From a checkpoint of a small transformer trained on Wikipedia: capped logits.
Each number is 200 + 20 x the weight over the matrix's rms, rounded and kept within 0 to 999. Layers, rows and columns count from 0.

# layer 5 attention value, 192x192, rms 0.176, rows 0-67, columns 144-191
192,206,189,197,181,179,214,203,204,206,177,186,188,172,196,240,202,207,187,190,172,183,178,186,214,147,240,218,196,186,191,193,196,207,209,180,177,192,179,218,176,192,215,195,194,175,205,216
201,206,199,189,185,178,191,220,223,196,192,203,170,218,206,202,205,196,214,187,216,195,238,210,215,193,181,198,186,151,217,175,187,172,196,221,209,230,193,189,197,173,219,179,206,193,188,182
168,201,197,183,215,209,230,174,237,206,223,199,196,220,198,195,184,238,234,199,213,174,201,204,229,187,224,211,188,166,200,206,180,209,160,195,205,200,184,233,192,170,193,201,182,167,204,183
213,216,205,207,200,186,187,199,179,199,223,197,212,203,200,176,198,200,199,205,198,214,207,221,194,224,197,217,222,221,172,208,227,214,203,230,177,171,180,187,173,212,158,195,192,199,201,193
210,219,213,217,171,191,213,192,188,211,174,200,200,208,224,185,205,206,181,169,204,181,207,188,209,196,214,158,186,208,207,191,192,192,217,183,171,207,205,178,178,213,191,188,197,201,215,202
186,172,208,212,196,209,227,207,197,196,205,198,221,228,179,206,191,211,206,228,211,210,152,197,183,214,217,201,186,219,179,218,173,162,203,191,200,192,213,219,189,219,185,233,188,210,206,215
186,162,226,224,222,154,179,205,177,199,197,232,208,238,215,192,204,202,217,242,183,190,214,206,197,208,205,195,172,214,230,216,198,224,203,172,170,180,199,217,214,229,199,197,215,194,191,204
201,179,185,222,214,219,162,187,192,203,183,197,206,187,225,193,173,162,199,185,194,230,190,155,217,188,191,203,190,178,191,160,203,201,223,204,213,197,203,159,220,179,201,194,254,174,210,198
204,201,210,191,200,193,249,207,208,195,208,183,220,213,208,210,216,215,237,211,200,200,194,187,166,189,225,211,229,202,198,230,168,175,155,197,213,191,181,200,187,211,173,207,172,176,189,246
186,231,212,213,189,186,183,172,208,194,206,211,192,202,210,196,210,183,209,199,192,192,205,216,190,207,186,186,185,212,206,212,207,215,201,211,178,203,173,236,182,216,224,223,174,190,191,211
198,224,208,185,199,211,220,198,219,180,200,181,203,194,232,202,189,189,249,204,203,220,241,196,203,201,208,205,212,204,204,188,188,188,201,239,186,191,192,155,189,224,181,195,191,191,199,211
197,208,199,218,179,235,229,194,215,192,211,191,181,232,214,183,177,203,180,210,215,182,163,185,202,178,217,217,197,195,171,199,182,205,173,192,223,194,194,205,219,173,167,199,238,164,199,173
186,178,170,196,185,209,204,185,197,193,206,187,189,168,235,223,214,206,172,201,181,185,191,212,219,179,182,199,190,196,195,156,176,190,198,187,191,209,197,207,185,210,211,195,210,179,205,190
178,184,162,207,237,209,203,167,203,159,212,195,216,203,212,199,175,205,210,192,193,197,187,209,210,201,206,207,178,207,196,193,206,179,167,213,218,178,212,215,217,218,226,215,229,211,167,197
218,198,212,189,216,174,207,163,162,206,182,196,207,240,186,191,183,210,193,211,185,194,188,174,184,195,226,189,185,201,200,188,210,206,198,239,231,194,208,200,214,185,179,194,200,188,207,218
234,185,182,200,188,205,188,187,213,229,191,193,209,176,187,205,194,207,207,226,241,199,199,177,185,203,220,210,192,197,217,170,194,206,216,194,236,202,208,209,206,219,196,230,184,227,212,217
189,188,220,179,209,211,225,206,220,177,204,192,198,207,192,202,187,196,204,199,192,203,217,197,201,176,185,190,221,190,188,208,182,209,161,191,216,189,194,174,187,218,186,211,165,207,183,187
216,218,207,204,208,192,221,218,185,215,203,216,221,204,201,199,185,212,192,184,211,204,185,196,199,221,207,207,197,183,212,225,207,231,216,199,182,218,199,215,199,199,181,210,166,205,225,197
205,198,234,189,195,223,207,170,205,184,209,194,187,206,191,194,186,210,182,198,194,198,173,212,208,225,236,214,200,213,208,187,203,207,212,198,174,202,197,183,200,199,204,233,220,182,177,199
195,235,197,211,171,224,195,226,194,209,207,210,203,170,188,224,207,219,216,220,163,205,237,197,196,175,172,190,221,180,209,191,173,201,182,201,187,205,209,216,188,218,203,194,174,178,219,223
226,208,193,177,167,206,201,189,179,205,200,189,191,172,191,199,173,158,200,212,200,207,210,198,223,197,193,204,186,224,222,209,205,187,218,184,197,195,235,206,208,201,211,194,214,219,185,216
192,223,243,198,168,196,223,177,175,225,179,202,174,208,206,186,202,197,220,217,193,201,240,177,182,167,213,220,208,202,223,183,189,193,219,195,212,217,193,189,205,196,195,195,224,189,211,241
202,187,203,205,213,180,222,169,202,194,196,180,207,212,207,196,188,195,236,202,204,207,197,186,203,217,215,203,221,226,195,183,210,182,216,199,179,203,193,191,204,228,218,202,188,196,193,202
192,194,224,224,225,184,208,149,189,155,187,194,209,192,189,212,219,191,217,199,203,245,207,200,189,249,194,201,212,187,196,181,215,184,194,194,197,219,205,219,206,232,206,201,197,202,197,223
206,188,188,184,187,212,237,242,199,156,183,207,151,188,202,211,209,222,172,204,199,186,178,217,190,215,216,182,215,183,191,201,225,158,226,214,172,217,236,219,177,213,178,194,192,228,176,185
180,177,175,186,192,194,208,187,218,193,199,206,201,192,202,204,210,192,224,222,221,182,196,215,201,179,195,173,185,203,196,211,227,178,168,235,217,210,213,175,192,221,182,198,207,200,195,192
221,250,217,198,190,218,194,214,216,180,241,231,202,186,193,189,191,199,202,167,193,197,251,197,203,202,203,225,223,196,201,197,194,222,214,180,209,193,206,225,211,181,196,196,160,193,211,233
189,206,234,201,195,194,201,211,184,217,185,187,195,202,225,211,189,184,195,180,195,206,187,212,206,195,191,215,237,201,181,198,206,210,194,198,193,176,211,192,189,210,190,208,201,208,196,161
191,180,194,204,207,180,199,179,212,219,203,214,237,222,178,184,230,193,198,230,160,198,189,204,208,178,172,181,202,214,179,217,180,202,201,214,199,201,174,196,188,181,195,194,207,184,229,183
195,195,203,193,197,184,195,202,159,190,184,207,177,201,229,240,225,190,207,193,169,187,219,217,201,209,177,202,215,213,166,196,193,174,207,208,219,207,205,196,187,184,206,200,187,187,192,181
237,196,171,210,220,225,194,185,174,192,234,199,196,220,202,195,220,188,168,205,202,188,172,196,216,247,214,205,204,243,188,207,212,218,216,206,192,200,214,212,222,202,173,197,226,228,221,219
195,192,194,225,189,215,207,224,223,199,191,190,176,202,182,211,208,174,237,218,187,204,223,195,231,193,220,203,208,174,229,182,203,179,202,189,148,217,223,218,190,213,215,194,196,203,207,207
201,194,195,188,163,207,193,186,199,201,212,190,213,202,207,206,211,220,199,195,177,171,192,185,197,196,198,185,204,222,191,187,179,197,227,196,209,220,188,217,210,190,182,190,214,200,193,191
220,211,178,202,172,210,172,188,199,179,193,189,225,178,218,203,199,211,215,192,216,199,207,225,191,221,192,210,201,204,214,209,223,198,200,218,197,186,186,191,225,216,213,210,202,229,178,212
200,197,231,214,229,218,195,171,176,225,178,208,204,196,180,181,203,210,200,202,194,189,201,206,206,229,219,198,206,194,234,192,187,205,193,193,188,216,185,197,211,212,195,237,201,206,200,212
200,182,193,205,191,168,212,206,159,191,203,221,195,184,199,202,211,178,207,176,193,195,211,191,212,211,193,172,200,204,194,206,190,177,197,207,190,180,200,210,201,186,174,198,206,220,219,199
187,175,210,212,188,162,185,223,218,236,189,193,200,203,201,187,223,166,225,222,192,199,187,187,195,205,199,206,196,202,189,212,199,204,215,185,208,206,172,210,179,193,217,180,207,176,226,188
217,210,198,198,205,194,220,190,179,214,188,184,191,206,214,204,207,187,180,206,220,183,164,230,212,204,224,222,198,188,193,182,212,191,222,213,192,169,215,197,207,198,184,207,209,204,202,217
253,210,194,155,181,210,198,211,221,211,215,176,213,192,184,158,191,195,203,196,226,220,161,179,206,219,168,209,204,215,204,243,209,195,223,171,234,222,185,219,202,197,180,198,150,213,199,195
217,210,231,203,197,208,185,195,212,200,187,195,201,249,202,200,177,183,209,224,201,217,205,189,192,210,215,218,195,204,175,211,212,207,187,214,212,206,209,209,184,187,189,213,213,202,215,197
195,189,196,204,167,182,200,193,226,212,216,201,198,186,190,222,216,213,197,198,198,214,194,206,230,207,180,184,176,166,189,184,215,187,176,174,211,200,205,207,212,193,247,216,174,173,199,219
208,194,227,227,173,177,237,181,181,200,175,224,207,191,201,185,227,222,210,169,199,192,195,209,226,208,211,198,235,211,200,197,209,185,243,185,171,215,230,175,190,199,169,196,239,240,238,200
216,201,203,196,188,204,171,218,166,199,214,220,161,211,204,193,234,195,207,212,184,200,202,194,177,212,154,229,197,185,186,219,218,189,182,194,184,231,187,192,210,196,183,204,153,185,193,200
213,218,164,206,213,208,200,205,199,180,213,202,199,184,192,174,196,197,179,215,181,225,196,222,218,213,183,191,186,207,219,203,209,175,208,206,179,206,203,184,171,208,237,211,203,202,175,203
180,170,219,223,193,202,214,186,207,161,193,194,206,213,216,224,216,216,200,206,193,217,185,215,236,196,204,197,228,204,165,210,222,169,209,211,192,188,231,190,179,195,210,145,250,181,188,160
193,221,232,201,206,185,204,192,236,168,211,184,212,231,191,189,202,200,213,199,205,219,202,181,198,212,188,197,194,170,203,184,223,198,194,201,212,194,176,200,193,244,203,184,141,197,203,218
189,198,217,206,211,172,212,198,190,192,196,166,198,216,189,191,199,202,211,158,204,212,200,212,209,211,197,210,216,214,214,189,214,196,183,203,228,206,201,218,180,202,200,200,196,197,205,198
209,205,188,215,209,195,174,205,226,223,195,216,223,171,209,193,197,226,224,212,193,202,238,211,217,171,198,165,190,209,218,168,184,202,207,195,204,192,205,179,195,210,193,205,187,200,223,187
201,206,193,196,210,196,210,183,209,197,209,209,206,177,213,164,191,177,233,215,196,198,214,198,194,204,214,184,179,217,200,186,181,186,185,212,200,211,216,213,206,156,170,223,220,203,203,216
207,186,183,222,200,188,188,191,225,217,181,206,213,193,189,154,184,221,208,212,222,202,178,197,204,208,193,174,181,192,212,201,201,202,200,163,172,206,217,221,208,226,223,216,201,184,212,195
206,199,199,168,213,164,198,180,217,211,195,200,158,207,206,241,198,189,213,218,226,200,223,194,203,204,203,206,219,214,183,185,202,236,212,198,156,188,210,195,195,203,195,163,208,199,214,211
195,202,185,181,219,228,207,210,176,207,193,200,207,193,191,211,202,190,180,202,192,189,184,183,179,183,188,195,185,217,191,223,185,182,188,206,206,190,216,241,199,196,186,197,228,198,210,180
219,218,197,193,184,177,200,205,175,226,173,215,214,208,219,201,195,193,211,201,189,193,243,224,201,179,240,172,197,202,242,196,181,203,179,231,191,213,207,223,199,190,200,188,191,230,200,210
219,200,185,192,195,226,208,175,203,213,193,172,181,242,205,216,216,231,214,189,206,199,188,202,219,228,221,198,229,201,206,202,213,200,184,206,190,201,202,168,217,161,175,205,194,185,209,216
212,190,187,193,197,179,205,177,174,196,195,191,207,216,212,196,212,182,212,199,202,174,209,194,193,207,206,191,240,208,203,214,188,191,213,229,196,199,205,188,226,189,172,163,219,219,204,201
213,206,189,151,211,203,196,202,168,210,149,195,173,174,208,195,211,202,178,209,217,211,179,202,222,202,209,202,191,224,191,211,215,219,220,210,196,185,206,220,225,204,222,171,219,185,197,192
172,216,214,152,223,204,218,194,200,199,220,214,212,187,210,172,193,212,194,168,198,214,196,210,199,192,200,203,191,175,194,239,209,199,213,203,191,206,207,194,179,194,217,227,209,188,195,237
148,195,200,183,204,215,191,209,224,190,203,187,171,183,199,183,189,172,231,169,214,204,187,202,182,185,197,209,192,195,186,198,200,196,197,195,219,208,217,209,193,173,198,217,226,189,198,197
187,198,199,188,198,198,170,203,218,200,197,195,206,197,190,222,194,180,247,185,189,198,207,177,192,184,188,182,197,227,199,197,200,199,205,201,191,160,177,184,189,182,213,240,196,185,180,175
226,207,213,173,208,181,217,183,215,193,212,224,204,217,195,173,213,215,220,200,212,185,227,182,188,198,170,191,203,202,213,201,211,197,204,189,187,195,202,181,201,196,182,207,192,201,199,193
200,210,205,178,199,179,202,230,239,218,170,185,196,210,200,202,180,200,214,198,205,188,203,172,228,183,204,217,208,201,198,224,184,200,214,190,174,206,158,214,209,182,232,205,237,201,175,205
225,186,173,178,187,207,205,240,229,185,216,215,232,193,213,195,205,227,154,181,206,220,156,219,222,234,158,198,208,195,168,213,202,191,217,204,210,206,185,196,190,213,203,197,167,207,205,172
181,180,211,193,216,178,211,191,215,176,194,195,215,219,213,209,199,229,234,173,187,219,200,209,184,203,202,200,226,206,211,230,211,207,169,212,203,201,185,205,200,194,186,178,185,184,200,195
200,196,186,204,189,161,228,172,208,190,206,216,188,205,199,187,199,196,205,197,193,183,196,208,213,181,205,178,213,216,187,200,197,217,234,184,182,212,189,228,212,216,192,214,197,181,197,181
197,176,206,198,198,178,201,214,183,209,180,188,235,161,229,217,227,172,191,225,220,242,226,211,213,209,167,204,265,224,202,195,192,182,233,211,224,186,180,207,212,176,165,220,152,203,239,197
188,207,193,222,193,221,219,210,204,228,213,134,191,267,207,216,219,231,222,272,183,213,230,206,248,201,188,184,241,197,185,190,175,182,215,244,215,201,194,164,204,159,204,239,142,220,205,181
212,215,210,205,247,213,212,205,174,214,224,240,210,198,193,182,199,199,204,243,178,208,182,166,155,192,195,171,196,211,222,215,209,216,160,201,192,144,222,225,194,178,171,206,230,183,227,168
169,198,192,189,165,160,157,208,202,194,166,226,247,220,216,149,187,184,185,212,192,196,170,156,177,156,176,178,153,157,204,238,190,210,223,200,218,234,208,197,221,204,222,197,266,174,239,199